{"n_layer": 9, "norm": "rmsnorm", "attn_scale": 0.125, "tie_embeddings": "early", "init_std_o": 0.0, "lr": 0.000192, "lr_head": 0.00703, "warmup_steps": 246, "schedule": "wsd", "steps": 13453}
Each number is 500 + 40 x the weight over its row's rms, rounded and kept within 0 to 999. Layers, rows and columns count from 0. Numbers have three digits each. The size before them is the row's rms in percent of the matrix's.

# layer 5 MLP up, 3072x768, rms 0.0207, rows 1088-1498, columns 544-575
102:558464493494506576465565489495486491493524520517526525582489461477534570562498516510606570531510
104:483527449475511521483558470525455533493561512429504510546478490533542488485522581581455507486497
099:509585546600547511469577510541564525505512487447539460529538535456542495491489483526476492496465
097:500523508499510528471524470544457490478473455556553507539381505502501492476442494510549370513536
103:488563443479550502482479449543540555427484446474483512562529424494555533482498456466485547533527
091:535489502495534523497513476462454464489547585539462439493515463472467556562468459499573437472442
098:515460507469476522475505589521461543444464460483486474475549445516466561492430472522564528522447
104:438523548480492472508531510463481518485497566556535470457496466469483474528472509466513504494495
100:551537557525520430438536580523560479538523527464475543488467511506441540485419477524521498520500
103:448534568467464531477599557480517481514520540515482531485515508529486545523534553524570507496498
103:481444466492513520531490477582585472505491523476429511542529544572500547482478479535505590450502
095:535541483404590556526531482508578488527481446579446518442482483488595529517492474545517500531549
100:557560513517504466504502518482539507524500485505489530559438521442472509550573469462520490462509
103:515508485574508473499525566490501546459507622505466490524588540493546503454518454488498524474553
087:496497439483539533485478481499508454522523514514496526473495386458446489543521388499530525459473
103:547551555504533460512448609489540527463512551438569515450534497465482504493532495556468493515570
107:512579436513521445444580455491460484512450526530515489515537442503522542473530491513498590471528
100:452547535463436513483473505487549528461515524529436478476455517492435568434451489451504452523538
105:475475574505447507440419497525580513485479534557537510480548534469516465414563474508449477530540
104:492486491489564571421508508460517517444539499463552479572598537450489521533505448523495481465450
114:522588563467524500500504564450562561403475528501552490561553452501536549565424452563485531546495
094:538459503516496476469520606460511457465531523503509495498539535530490495495460488486517493476540
104:410516529494508539442538431481503572461553487483486454515545434468542545435522496470486532473481
096:426512476538468527465448466464531505513521541526514465541519487494553493449475540525555464581439
099:562513474515508464506481579446503587489505535469465411450472474541473544469546426525505516559517
095:412502509464478540507498474523490485478503551492478505508470420527497569540430521529499461492496
103:483445488510467484404462483564538502504517571457481492516533455516466484472529468505481508504516
090:496492577407532487463541563535464466517498520432501517531472396544526497519530455519516516511462
097:506519471552533532487537534486535479492527529500560532483589538500492489451473450432444446543556
096:487448451551532475503542585483627531483514523484481517488457536446507502432539514530485477511522
099:498548534478503473461503478553529468466512494509567426515487492463489474468511539557524509517545
095:459521450450517509389586508522543502541512535511494499554496470619452508555532506520465577462412
102:490549542432485546505507474509435523551495458497465533552501515457452508540508514514460571512489
101:447566515539510492504484514536569458498496537542536494459550500462480468497426467549451469535566
100:510472530501519466495530567573486512472521528605548561538551405486528469481530446496498550489482
101:531577531544463500508492531590509534565530521490467566522523434463547552503526552527546494472515
093:520553522459466500496496487407518536394500598483538539490541449496539571503557531562525474483528
100:556506524470514530500581490420424504425515498455526492525487459456556541509435489501495496491529
109:590419521503441490466539574480510460481532507478474531458439495457543494470481439477524509483471
102:548507501524548424489484410438513512545475486457529549514431477401520473402492467452490509459512
099:532537562487616482480456531518506524510483558516497489524441535470438505485475550556576498523552
103:562528552435535546480489553427515558524539468457513509545491571507536522551507540517492555552573
106:543446471432534487416513465489514490541545562451530433447476479450509546506520415512560474463464
106:471505541498554518452505618537507538509571458555524472492528445481554513516460483498422497533512
101:506444489516466458471502449538522524469493520484465508480506454564519478497511436570483505447461
100:466470528425501487500466543532511548479501511538499467443488504540541593532459491514565437540417
100:427476469479488445478438502525459538509542518417425443518512430495640554475482511504503543456478
096:557501504461466506452510464496515530458553585532473439477500477586580491492580484479471453435517
097:543502568525455444503602499559515430473512554518532505523437468565530520436579447631544444456509
097:488495496465564449467451517495513501470485540419463493519499481461436539466538477575510520514521
103:530558522497503464523543500493443503448541531558534498522543494546522444516493532520556512468451
104:473523508490522418450452512502510488452551482434531490485563527522521544524481465562553577524521
101:503499459528491437483519491556516535408533534460577542560538472501471496545488439547476524564510
090:532572465549550504498496512502554543457493450466472586507498548474552485466428532570559401576460
098:496546481478513531481567464571480485492562526461558571467479435443517477495529480572542573520501
099:479502484505579544460593472544492539452468537357531558528484437487495534463426442551512533533415
090:523529516482525530511495478457555490475509530528416500563526445489547451500505488551513532526494
108:494652547486515549459511501567454573504515479479534519457581487503450509453425513579554478535525
091:509460476472546485500424485523442543491488505469531488470558488467457536487532474508453511467467
102:469547503550501435441593566523448515465526526481496463549507597459510501439480494531605493530524
102:465503506517561495496432531541484534511519507534470477462565522413502480528532473508478495485472
103:497544517477437457517479522498501539438474497457497592475500450517498474590585486572522455552531
113:535509493447480479492532515482571556515481567528508469614458503504514549494483463501536487503458
098:483524460498479583457557545477553548425555550525421523546578504417479491479477480488567420480443
096:500566601473474479479462556486508513535460547519512502468516483498516497437559502502589469542497
098:542433527455542541473499601527472512458584472547489414446525467495494490485569509543496462518449
099:554501517430490451495491471491449456527493571517525514420576532533445445533461448450429540458431
092:517512587465474559478456551490528501477492467487532495471459461516562488425516446487462445467481
099:474502554495454518426533535534460573525501523506459550499402482527487482455467485462424512547506
094:500500480485528461497524542462551442571470528515498559515526548466492481495469464536500503533489
105:512523502483530465458483541528537497468535526477522509544560426530546537422523428489491458459457
100:484518557509513583495494547446512551527529450450479528569428484484463490482547437559532519522437
096:492432543569542463439473643457488557487548503475463529481465486457540511412539515545464453547481
099:547488524475525449513483487535504542513527524533470451488559428555515490507536498466488545535518
104:548424484497497544472508526549497546516503510508458477523533488468523540407519523539539492481451
099:597551519420535479430460523488487504499488492525470517468481441434520579498556569474479495517466
097:530535549453421500509602510537523497453475570557495441407475490481489541553514525528494550500561
097:537463472494439555502518516558540549439550456494412526548484522509571496491425548535514572515513
114:556534522494544449451495434564530562546487510471426474539535493494493548534538454487483488531455
107:515497543521504491491452478449457520517501527452406481503493453499563546463529481538462493594545
106:486501499419481542523548462466468560462489538486403515494444501433487535503461526463521482509480
093:496501488510466440506485500504558505518541537427590480503485576472558574522519502508502484457459
095:483443506450507455468472447535454566553546521500541497563434568444546526459475507571552448505548
098:508521492493453493445490506539498515523546483452556500498549500537510504468564477533564414547454
093:541457537530527458471491522543539508466484523572463568482492513518458466472531456499418532456487
108:507544568509532471506484518451449481516517498503529436484496520472538542559485562537461461542603
097:444488535461470509540502472515530510492551499477568446480508392492552499510483526475547491479524
102:502419482439474499511491532444531478483513453513424524461515513524505585476538461498486530460497
100:498509483505574565444527495490483520459516493480485494481513454510431469555472387492475584546485
107:511535463501428483509494525510516550520513561536426527408464508437489534485426466540516471549499
093:453470472513481499488479565530502492472496480464493497541490470529467541454389497457546534431471
092:487524513451490494544499492516471547523470547525476484528556461541540577482582447540512522441521
100:505478541510421449490481553559512490497515561476526436470473497538546485400481528512510518475566
101:426499473438418550428536477569435476495545471491498447496457468465579500532506499453563527531495
099:532562533437557551482470516539461515550567460525455463477509441534565558510479481535529436459494
101:440504526486530563456514469545469516502568541550498489484568492524434473492523565472544465481503
096:541450469478550410501545532470532536611549523529554463511464540469594542499562465556457476572526
096:510503568465483504464478570549528508440522527498566473511497520431429509536508498577496440507560
096:412443477524550535542505463531509562562531473499465525542463504463454485488489464523588500490466
101:476493471478534460502525482500484510531520569491500497512470510557482533520496529519525460501555
115:544516513452520508493455456526533488465497496440515499500478436432450486388575511483522548516502
103:514504511445434467438471481463537551456545473456428433496478538506475476444529490476558527613476
102:572524562536466511475567492557453457537509559536523482489556479503472539482420492510514559479530
098:429479532475477535396557527543528469449542525543501531504534522549463575512471471547487516458530
098:511483477490505502451461559479496538528518547490519414494538537481467508447598475486552492547446
097:522475495472501416527507494495526508534492493478511452507507542480590533423475424539507517545453
107:571587518507597482420512580565537552446510575537502554549488477452523502522493514512471516622544
094:485465467443522533475446515472474572443528474463489524538503529524528489465555477511528474497508
105:497461581512479547490563552474505508505564529539447522437536468530548495517513446585560476509508
090:476572565518528504506537572513630481515548478533452513511487502532440496564520539560513478465551
098:475561537450551449457450412525492528462504563480560495464485528506492484462543498565388476448513
096:501483590423487531451483504504538552487528548479482441512493447484591535525543479542519487539469
097:462423465478532414465500531445521516475527515493546512529484491460481518480563509565512480519499
098:537545529505541487486517535511469562472527506439526482486502515496537539571531495482546485452552
104:433517535488533495472554501543488476470587497445456468514531462565463539475487545492490513530524
109:515513493523497492540529518518523470486511505486430502446489451538532488491521557504469469464503
093:538462504548435533486558574543541485494488501464542534443453534442542519490497543502536488452465
102:455504548521428496505482512531490517505506476523447449398433512481448518430476512473551484487440
102:521507476505472503525454468554508470522508445530533562493538440511503505496484552432457484545488
101:542575517486543494471476479506512466402524537472495491455474425470551511570464531540446499480524
103:479548561490513485506477476478590524517558469444518510517472497522505602522508476485467502514508
095:519496577578480437511512534576563522469519528603567508495512524576526507474437452454464560523487
103:469491516493461528445486448502434454536504497477457527548460487428464531476486458435539556510455
091:452493549468572442450520546491446532495538424446580445478459426490505487414480421460541504473487
098:447569563465489463436461512517491493451519567453489462389486461554497528449513451528528509512491
105:477557528577445514488529500465480493486527605493454549446582473490526553466475456565500433490504
097:456519544442537465457516527555496460558539517498480506537521533502456510555501474455484493465447
102:551473531493453541497531475478473451516485530471495479479490470556541517526506501523512426451508
093:452490448429556508429530505568487506569503495456420546497526476465511482458519510456437516483523
105:480444517466549528514525546516403552488550442535478443496433551437461461516435515506560575478473
101:526435574511499429524477528564469598402501483537430455462451504454532503510554464567490551507521
098:421500482450440539479444553406445516408528561543462529483466533488480507438504514553593515493531
096:522522468512516459460495542486522531496540468572457454477445540480485472475467467532493492470448
101:478534574491450536513518519575512502550475530521558481533541464506584524467423440472486517466495
105:531572468388513556465538495499451559544484540487499530524492507502575515513474460470487503505466
097:433502491483478504509453475529499508563521452482431469491513513422430547499563518533444501551477
105:469459612471532498517538561531451512442532537470462467522555525480464464483461500504542495602520
103:461465501474462459453505565468578501437535541396489491483501438487488510524446553493586534513475
098:492513560500515540498546512495491449466524485480505427528516437507461516494569489495486449533441
104:517449460430447430517532543562472513467519547556433436439468512499589538550447522512560492522424
096:550534463382497446461541500506512455549504547467522478445508507538467558477457467487528492488601
106:529510539428487535482648458431523523520547501464443507534479537513495480465497527539541454490492
100:493508464459508424518504483525475493479519617472524597562477502543500476515477544509473488563543
092:487522493517522572497549487522489465501523455444487500549503534511556510483515523499495531533443
091:465533519458518527455490509509435514476508495460508540434481468539518494446527510582525461454548
102:525445529419503513450525504463532521474493517488438457572502553519465491511513564513458479532498
102:497574513459544449437497548474556506494507555463506515520461477523489494524511477598502504520511
096:516500549469501477482473536458504478491472481512484440581567535495597524495505485511490388539489
099:457516517494513509475533481454514470494476534445432517492484453555504534488412449536518424540485
094:475615461456489504456422528512517578503517520576455467574524476475483541540490537570475515496485
105:494467452541558426494517542481505472425551531463539522497502557544437501571534496489525451455501
102:481502489496460515494469591530475485400500513516516490559476458513558537399456492517514484496424
095:560485548460508510490506569473464478482493510535565488473508537491602527523492520468532538550544
095:433567469483544469453542473493512476495509522500531480492499533526512533520520525464598503585488
103:516492519473459400528473481508496645532536475522555561477456441504485498509517548440464516547472
100:540504494547514457481445528480521551513472506510516490448571491547518514476495472551488515514437
098:448442494536534514460512460561553556485516486446481523469530554562456541480453461518475582453524
098:472557515416514514548512535547510488560465496461461476431438424562576519523468448547513501467520
093:561582499523531471511476553502465510535510487543468537477478457517495512509534519616492570508476
098:464481475507470475458572511471486527500518464511470463534500467559489470494498434546532547485500
101:442472505513480527490441402457576478453525449491496549439550474479564527462481498491436508519433
108:517588551511516529500501513487498515502498542520500548513447469484504492472503499507544475544585
104:520555490504515469472507537522545470469478510466472543504471482498516484531466505500514513554495
114:557563476482466493435457482562576527541475574459502489523535500516495585487521477586488525490491
104:529501522489475455464512520472499564553509526531518532597580515509504545439439486501497515542543
098:499515516510518523452485438477514495427536522490580513482536487457546595489544555464493444455520
107:525507508439533534459491493509545470546500497508424487505489508520467517543480469536514565548442
103:449484501462452527477509522583497502535499520440484493516483477559513504527499464526514467483474
102:499480502525516466498501562458461517449505476536519498494518502463508519554433425508538514416526
105:576497473440562554472482536537512438514539590500476494448558421580584504519496535571442512536499
101:512494519549502522529515496515513531573469524569482434468537474442476563500458500492537460516509
102:531462521535461512440518511456500499449532454521435449528546548528512458496510475526520501472581
100:517478486411527531486517545501489544465550489534477513542518559553516584525517514458486547523548
102:506507574495516537528491574565523478506511531435383553596557491482561513481498504488440466502492
099:467534522407568472459565546495544524451537557429423399541399490472477501437530517459537532472456
107:546558484551483581453520524522536471493521544587438536572507405474559497497493457473478515491515
090:546461566452532517472510470508607481502539469509508451446536540473525507542523465481478565522465
100:428501498469465462519519527446474478474515487465484492494508529565427516408530521530549455584467
104:502536561483483464439486503444487470482515585518533506471455516477530522547461481490510546555467
127:507555457512438501424562478518454469485560518485470404500481510420507534477521498525532531521445
103:370514453479449525472511453504478426458470575577452521571502455442540460465482498538537504533518
100:482493532502522497430559436450547511504501571514456493591494495535523521508482453524486552550456
099:486522545368569577531589479463515488514486640536459551464508512484514546467503492563445400452498
103:413525556542533548474475535593498517477489434471474499618412514559514497524499506524541517455478
099:530539490503514519480457509468506551443526567463502507460520486494434476452480519496506482511513
093:449558514546499499502458507393586547433578531474455521451559515492542539451456457512582527572503
108:480533474538486500486523538573530548486535523431537497556494462418514501439520544567551466506451
101:622562532398477487497540588555438469439509497463457548512471455469558535569541434504540533466552
101:559552497450551515423475492546503556522499519483390572518508518559487543537516441537466595458505
086:496584566472515484474554517494552519537480499498479492493441497455515532475552455529548450461532
099:508542519484497436474483446448486469513509553500488540538480550526428536443433497477479527485522
101:439443465521595511532533498523469507480467477489468548527518512491519566467454493547491519498389
092:573498514454491569509437427472444515536514506500488544485531506488501526498598493479453485536502
103:522508491543554493472510522473540469484480427572508549484514532500491566448545482465544512480581
096:455493473457516495477560463473494499540511525534447512525563489489501533506419441507471572514541
103:510625476474534495479515492512511547488533490458434455575636485510460533490519509459495497569444
101:542573493465517520428556472433444487498618546524509487500504501482542539523410405453478459511512
111:518492505470557554442562544516450455482536530500519485421483451479467578472529497486517584533465
100:471444483450476577514534533522498503476490487518495503526522455553491501451529490470580583525530
101:516504528449484498543531514528494559594543539535530417493484511421560473413554432556451459477557
099:504534494450442459465495429433457529522462464504486489538521556541528494519568479526510543460497
102:454564532489485518469466473489468608512450495497533571527467529502435516525459486542591546441571
098:492440485484549548460530521513496535515545520564529512513539447446514527478492480525530471470565
102:547509463443529502545494571553442568488485583546448509552553478549521541556484511532506540483568
105:473502481485576531510541503446480508495508412422547466459499455512471510493526469536490586541522
097:484501525481520499427509526464482511496513486538438506513548470506487543504441533487489504553502
103:519473534475510518431531529488445527463494523437459467409517575519481523545392494575447486511543
105:491575449540520468484536542549498457492591509479516553509566525533431507457510489478481518532370
098:569476553394515466499439457410460491426497480522398430464520473524505550476515535500459570482556
101:504580571517517531523502479507423546441497532506506415468562549507505538499468513577473463515540
097:488499559403529471478537455518537518446546435544472511512521553496514536500503451530568500561541
105:468528513482538442472463553542454512457556476415554458584516493454512539455482520438606550478525
097:523463501429541491525498538541496544490476458553500481526460464474525544512410477475502585543502
102:505493504516457516413509470486508512465537540478427487527505464455559471444526465543467526498483
106:538535516452547448500517472468481443456455509588469484556538526556477506504555510439539511550442
103:472577418465562473522560469493483460504499506478532456459534463512493503476549489530545527520528
105:570486521396507532469436450432486511554501441492505544473443481490592534508499523519558483544550
101:448471478503506508519463541533452465535535543537501431517454443495520566480525443542523550554543
101:510537469494505558472534504557587485513497492506489480484481530554528567475558491472461576505524
109:509431519519435532512475517478546547455579453515477495553443422546462517400523485524470513545462
100:555498523434418441520468467497473541444511533582508536524493421480582525461563515540527513583506
121:550467529496582488493468538482533485487551542501503526552460499509512594492462439540539457507396
100:468557448470451490477516508512551423504496534477523469483492498527475518473391500508556523461471
108:524426568455466461520529507556479514516487460540479517488542440540492537513483483435476540451458
099:432571458538505614462530499478610523449541490438467502584474568552445509491488499483465463544475
096:478485528507572549413519522555576526456511464502474488467522533487544484405451453514481469543418
095:386455491446528454474562510482520512485494525490463548476517467582457485477445424504444469501581
097:464538532449520502530488477517509515522484561560543540526568492536520494525480524598495509495523
097:498493537528512517504512470465524492578573552493507483470486501530474567469478539619481479463466
101:489501570470466530508475470460541518459502522508485504501478482568463507462503473603532493509484
108:490518478499516450515477464541517539441524486451502506513487461570414537481492482477500485567481
101:509553461392494460513562549469522526521585505497440445467491491426486536458516492518524506532391
107:509566493470516504488435460526519596519550496506444505482489567483548530500481497554549451512411
099:529485477499505449485531529505491504459527504483512506523502558521494529504485481553494480510490
092:510535478427444400518526472505514482494516452529471558511473487489447559477472476508565527531541
100:546432538560541553471555469499517451432521525510481462577547427543533465520527430461482512537517
097:535520493517585546500532591527530473484499523483499495529491501460508469537544448490508479461438
095:427450491486543490543568500424544567511516535455553480514449523473451496479438475516586509521494
094:506473434465536467493525600452463481499541527482475569480515515501427545444476517550495491476507
104:482452443483433491457536513500470462592472523474451522526480557446582569514538455517494504509486
103:525521539443472582474467505487432534555548545404468509456431452550499493428488465476467541444516
105:473514488520486444503495505480519432461534520425557513554538499388527501478511485501504512456502
107:590557509519494539539456490485544557464529531518472494452479546552504539517532490503558491573518
100:444427479491415501479556550548413516500506464461476477551529487487525505457494507547487497530519
095:570614489507504427506528434480492564543484547463441465505507563452539535396459547515541537567414
093:511518492456543568456488529533570460523519545462561537568489504526565504472461448459478452502466
103:518505572475553543465509502562489471549509514488543465577519549457515523467522494537548515567476
102:506450538518563463519543492536493523436509462546588511472479406478508534502478500517522555508479
098:509567553492482560428494562547443534479515464501520449482469490507508549527463433522493545480509
102:510477572448458409472486532435514459497490527516423520422451450511460551479554550566514495529527
101:536505597539560431507474545470466559554500497476463454508470524510523500541445414504546474560499
107:562467541493510474477476473538431520568507559528437462481468534459492558501522395540524478493421
101:463552555454452516454512505532454514511521584520439525501489427487557463493461553502500564484552
085:467463539489484490532448476582470501427547435491501526454503528463413568508539476489543469537519
103:522441549441529536489476496493521563441501511514533490507448527486567503444458498555559464544569
100:533504428473531524511474510515513502480430507515501462542508518499494546500575468537430512462509
101:492544564471545450475466564477451475453536537543502511476532530442477475504529494511474463542466
096:506477526481486462539475447472490514456476555508466501493517536427566543505426520491498462495471
103:459488581445496506479460541469516530525490445464403423517433512488551531480644510576568537501445
097:387463420376528576482506539492531503521512452527493494475527443462492480449580492574569443461588
098:433585572520472500504485502496513461446476494505473471511468457484444560475606507454544482513439
103:518509480449520508416565543513614505419560510443481505530559496478508493464524461498535498493452
097:460530515499544516451490554465485538450521470554460478524498468528523536498512511503531468489498
101:452426493466483502489498533534522492486539520502496540532554538512445507535404482487442584520518
098:522559509510515477486526515486487508472493593529465548557450461576504511570449510531507501565515
096:532517474514475526461443435554620457507528532480488486512517514526544527529498444472530496458440
099:505464533420450517498536575459505473496521511520440499485504465485521489468497488472444503528518
098:551421447463565549455473584540491516517542505396493533439504418587540492509473462532501537493530
098:552473514547517489447467551547532500499524459580452491470502396435485521449494496501505496498521
089:512516478480540511506509481476489514461466510534513444474546468499485571522465486506534449532504
094:557500534495558472458501565483501511480529508498527565503524427485566585534506482511432505548442
106:501474531405492551496529518510498563388521506469517520512557528429528533590470468549561477552464
104:456540574434457448514477514433497519510581498539538481415490463524502467537525534465465493457500
108:498524503480549445519396496481491601483522451527490482465494443422556510513554519467532569543511
102:480548542500479536485584508533490535473510474522428435400501429487538577549499468564453536504473
101:468479513484501513425473490475555444473463466511514520470484492513435553474454508563507519548521
101:516487481513505532515528569516453515515482568556524485461502542447454517483522511548513440531523
101:499548473531537499496517511554479495480573490498480532474496436566551537483498555475550485495503
100:472513480459480492501449574486475547465483452508482492538505482478481535420436492491514411488516
099:495471559445463571517528449559522583518510511573477557488559502478558550502494470472470546511493
103:540485538491488472473504430520473471507474485518469495544472498455475510477512566481538544563558
110:515493548567477511469519537537544529502473491428493499519507506499517514476499502483480518554511
101:462560493482542466458557459568545461540538545428565554522523451547537532453506458500479475504517
100:514581504455481494499475488545449601530495559512498523446430490455451477453512497537550532532529
095:495408540493623479507560500487406516495527543455485473484456457540500509466486519517540538448516
100:454499456476528489411531534478486566443520510506514473536498555516483490493444416497497499488482
099:546522515500495480456540548544450552444500533453544532523505516531472540425465469540496505537445
100:472430493475510526481514457511577569505469532508503524510451484479540510503540466479499521546466
104:544521547444450510477550541495528511538515558483446479527531460509511563458529527575503488556440
101:438510499516478479498587489538436513565524501475505465410490454457451473530527501461492569517548
092:597455544480519556520442560519510482521513507482456481594445540455479546549492386510523499481518
097:503573490467453501427519488445522524407521466574405600479579544460498505463476500551532491515533
102:482563533512501434481515510522465488476550504550507479478502505501460501481443513494565517554472
096:514501457464460485508505461466493474476489518513428486538476514426548562509493444520513476477462
101:522520516500520427462483532524481502406523482426484493476496457475605582450480485537558482461513
090:506459575365490522528443524457530500465514506420552516515484541484487549459560490531460439542446
100:428509480518508495463500543496462511498507559532497436565534544542532502467452456531500535562505
097:462558455448455442528469500452584494546489584455489534504468485523539547533529499496584498524553
102:502524616413523529473538544492498502472514488465512511487519437476486504487454478532536514445524
097:450512519485560536485500490529495463490547602458459455441585514512536480417539518565586484490532
098:442466524432510468469492545445523479494506573497472514575557502446512472480528484555534548493474
102:487551474468483474501520482440416589517536449510391448514515568476531532548502493571451483572511
110:494519531450527484470530496560463621547499549595407470485541418506469550516402459582463516510555
099:533476488453484567472526489507485520535523509470563587492550530467500522470388459503520551515538
094:473496454486543503432525524453504568449539498483421503567498531502553542387502465458541539470527
107:524542491461544458449524546475461538496540441491513408510507467499548545540425439499586488509518
099:520558490499504485478498470435455554460489499475465486476479454507485456511562504559506451562516
090:513506496468463534448498521431511496495525489508420604542453558520463519460518428527562556469504
096:451486549526446516479473521580527552532508487473483526471406486445451520405483502465518523561466
105:513525534480519535436582480531486550471499570453467489476434539510532562511474535535456477572552
091:478505428472539490459526506477477506433510476441483390436547547426446523531488441490496448559514
095:454480536426551541538575477534490474469498530440586532473492479443498486556593538500477467586480
104:539535533481438514464565464485506542495563465562451517478522492447502510515459502492528522538490
097:453483481541558561493471560481525566510525493465455516528542540417569446465513462494593522541504
102:472514569443548504476500491558558456460515485565469502555554436560566521471506471528504529511489
095:544529473466546515506502520488530477568543594503522493498546475557521458473421474526480438548510
098:443464553551518446481522526596567501519474478431600472579517492478518584547523456472480497514464
098:520571570488503519484553473510447503527522542522518528412499508478502470473505448492512519562564
102:519490436505557530422431504492455548475539591447468492551474576514519535475492530464524531585416
096:511459585443563522466526492529484527495530572493538505470479478530524481511445509486481482497496
103:452546551494545494513471491535420517452543498499507499558535435494510487473501521574493514571486
096:452505593533580589507538535444445463534529501485501509448549566510509484493435505545438461459538
093:502514511492579498442516540467510505487499486508482468560489498529514537473469496527442428494524
101:493523516497486481424517494473565555480536509511478509606470469482529532454577493506461517517520
109:550524508459574571509554537453466507539520528556450452451511539524472480466455481465589537510526
103:495542498461470513530491496538462485496516535530528477559475501438540474442440481490512492499514
100:566543507552455524458456501530516479445541504471509539507561461462484509484510523567475540500485
107:409470565534467529476476581503444471530490544456437511461485454450486565518472511578536557542521
099:485504580538490559518496526446480475468553454516399476578490517562484478448462456519502526505512
100:509546447487517510501440476553519555533546560475405500493419449512546509511590497543526523540527
099:577476426461456509494508532518478445527512505502483453529404397550530535510531479550492483493455
107:485542502504543502473531461567532486452532493508505482498497400528562545484443474543499525507548
098:426461539471526486508599583467492551544507554514475550456519510437548521521483585524510426532494
100:513526452478535439497503528552521498449507563456535537485510398533475565518529484486533513510477
100:463532524534567548488528540602499496466487517503492489481608528460479485455479508561513541486541
097:538529616443491506490531540429521544432462501506480550533469454486503511522516546510553489498502
104:461473464554536496470580521499484456534471483426521487489502480540458555451429442446541474459421
094:492443563393470473515471425535569519503517464483507464518550489539550428499549417472435443510523
100:518524596482481521465616525521482538565566586477444504494582533466581542482504474531569502488475
109:441536506454538481475485497548454452365526522461523464571544428533487557444518537527508584527487
104:455478452481496475484447542537517496500517524528527542505447524512529493581496537506435512529506
096:417504536493465489473533523457522491468561559504486498440579451535521539525550497534502574478475
104:446431543497473411496522503510461487467519523519580524521453473570427506493430446525500506429484
097:460504602506502583473467520522428527470539459569511513454491493553493519427510503541485538537446
098:479486515507554459500542477480508481527538542592430446422564553538460470549515435496503493546525
097:459415520509470560495480440587507547513552468600506499475424508592522493492487440526544508489583
088:439432458508501560529533534528483541473516451512492507578525442475433578499537477475495563499428
099:517570492519489461517471467476497541531526512434507518508515457506482497571513535482548534503482
112:450459525434492430442572522552486518539544540458511467514489479455448532514574526553499562487521
107:467495490431554432474521588520557552476496526454436542447444511500516462553461496549514501564537
098:548543528487489585431551432547491500525506572536515514433568532502477472499480441604468474476539
094:512553407511546484478490533590533540521486539432530489503512524474475522543500435554611532574577
105:512487501489487479487496544488571476482492556545485455439532441482513510434535509527535479510497
093:405506493523464514541606571552571448515509522523449505443524466588516468533499542461477442441489
106:552527501437468486472520545493554495511532450523429474558527462451509515556432507484492504536501
110:486493500471566563491455496461540481487544476475494553525516452451526607544480410457535494494507
101:486480521544473488381492506508556571486534544448477430450543473554468486458525510547498505554523
100:494475503454458460451484487476559499511526481503510523492431434572488527519511514586464525534464
092:511472462540490457496506524513447504500538508429487472552500522566496486464485484536519544541432
106:529523547487492524463478437508540588548498581555411467491456482486508530533548459528480495502453
102:453476483458501440450464544459479529476545476544506515438515530515472506525540434574558448482496
103:562575511523568529494516489424507576465518474544490478555519483457493525541512406513529509511498
098:454536540509520445508523529487447446567544496492544483468488488472579506525495479488539457537447
101:466540590545461465519504489478459519514493509459499443549518462476512497481502526486492486505495
104:512532478441507495507522498518484472442498498446530507564469496534466541519533528480448519513519
103:387515454475539544418519481494582522458526505487555482518474518491494556489516523467477519563516
098:468485496475516499438599530447455560453505577461477449535535463458544512499490523531517532456389
108:531512508515498434513550516497463475509575510471480551523551537403521499530527477471557532466439
093:481583563540517473490432578500568530523526453505465482541515491535502486503481501564576499531495
102:500526511510563475484546508498522488509475563484448522464473505505506483501552484592467497462487
100:468461547482489497479482566510490540523507518432532366466482499618578575468520518486598506471543
099:534548542453463567510526498516515475462518456453488463471487457486464535522521432476555533445505
106:462485504506534518500477528512572534498518489485540484489514505450524506395526570447499517468538
094:497473498532509547434567573487437512480536482369527496508501526443480491579594476520548510533484
093:547556516465557520449485467446463591400529534457578518559558531533439439506523462475505461472479
092:533427414464609554463505467525554557529533527390472445500517518487429516539574448475515609498481
101:497528505502538526483504473509531522477511586466436562460543513465572524490528491460550447501477
096:448503527448515509462491508508525525524508495492438511545476543484488545460461505499558523479485
096:469561481431484550510497486490491512470479566396506477455525519389559485426536497473521514526540
097:454527556496462514503538528466494521471511502491516559437521478481466527527549498504476497502528
097:418538535583590500458538481570455542462506493546442503533494442496532542474484463486512503508478
103:505433507415533493495494491589504523494524476504438440489499456485556506486528539592530505472487
099:483559484480463424439506527549553512490541450538403382487470544476503525479438478534567466528404
099:530511509500506556501456504503468464486563510493477482527459467448509488471510469441568515468443
093:515519529507539537483513438520480518506538490463444542533487411503507487548525505487525473510552
097:458441542470455515504574465494484485477513498506478500457456547445581524502490527479535429568491
098:479462590464551536522477482480481476533479514511533514496452499532432568531483489547453551474447
101:501563519491575520506528548556568472455525529540483491499558486486442480520465504455446506460541
100:463529563467494512504564560479466570457505505476504460441481501532483481487504484499593477534516
100:493473474429471512424486547479616422388472513486443462509559495531524524440497475581546454546471
088:571577518435516524497530490497510512451508505544464472495498550514504536500512513546473457544524
099:418590498557532498462558504483529486435527540490535547451490543536486456508472489548501479485457
101:475576519499457497479450470440471519515492544449451472520573502425548508502516458497577442498497
088:478575552474545529526473527479516530504534477556527485507523506543490504534432478553549537484453
101:577450597487502502480578486485416539416516431521526475512535486511551467498508485481458505460473
102:494539456449506570514471486514526504522520562490504530470481508479494568508524495512572519530486
105:542551474475535529449513497498454495502466481492469544571478538488487519451508554563561501538451
093:425526550509569488493523481503403579468459498512534522552555536489474493508424507538488486573528
104:514586575426510426508522540498505509466444453466490483484455478493496515509528485514460547579608
100:500477529442530537466518431522493512516467544515506558477530506489505506527457501537456564476468
110:507487467481541558490491609477524580465540499496542493538502523514472456458515496615626555506501
098:453518553501546495487493531487483512496578495575496542438472475479484470539518421578485512488480
097:467469489479478519452545572503482505458617463524499452492475460369557580453503453531481467486464
105:590510522438582442479496482490518511497501488493552556472471473494507515546506510497502438524487
099:467503516464517479483549519532531516486545585507534521507554501525479481481442513500471560536499
092:534524505536452612482464515466515524459482456555482480466495537501482482478498471522508448521546
097:547472490467485472460511535483553458499533539472526448542506385527508566492512464476519468491503
103:511521521454448480506508485500509475473500451513478489515458467417546572507490513512444465517460
100:510508532506537521493516512506475440505483572442488505506604462454517495448541441507539534536529
101:522505542449582476490534547455478535563531561565515529508534517488479477505524516574533549474475
105:455479537511522512516531480557460491523456570547464481487492538453618437458482516470519551499546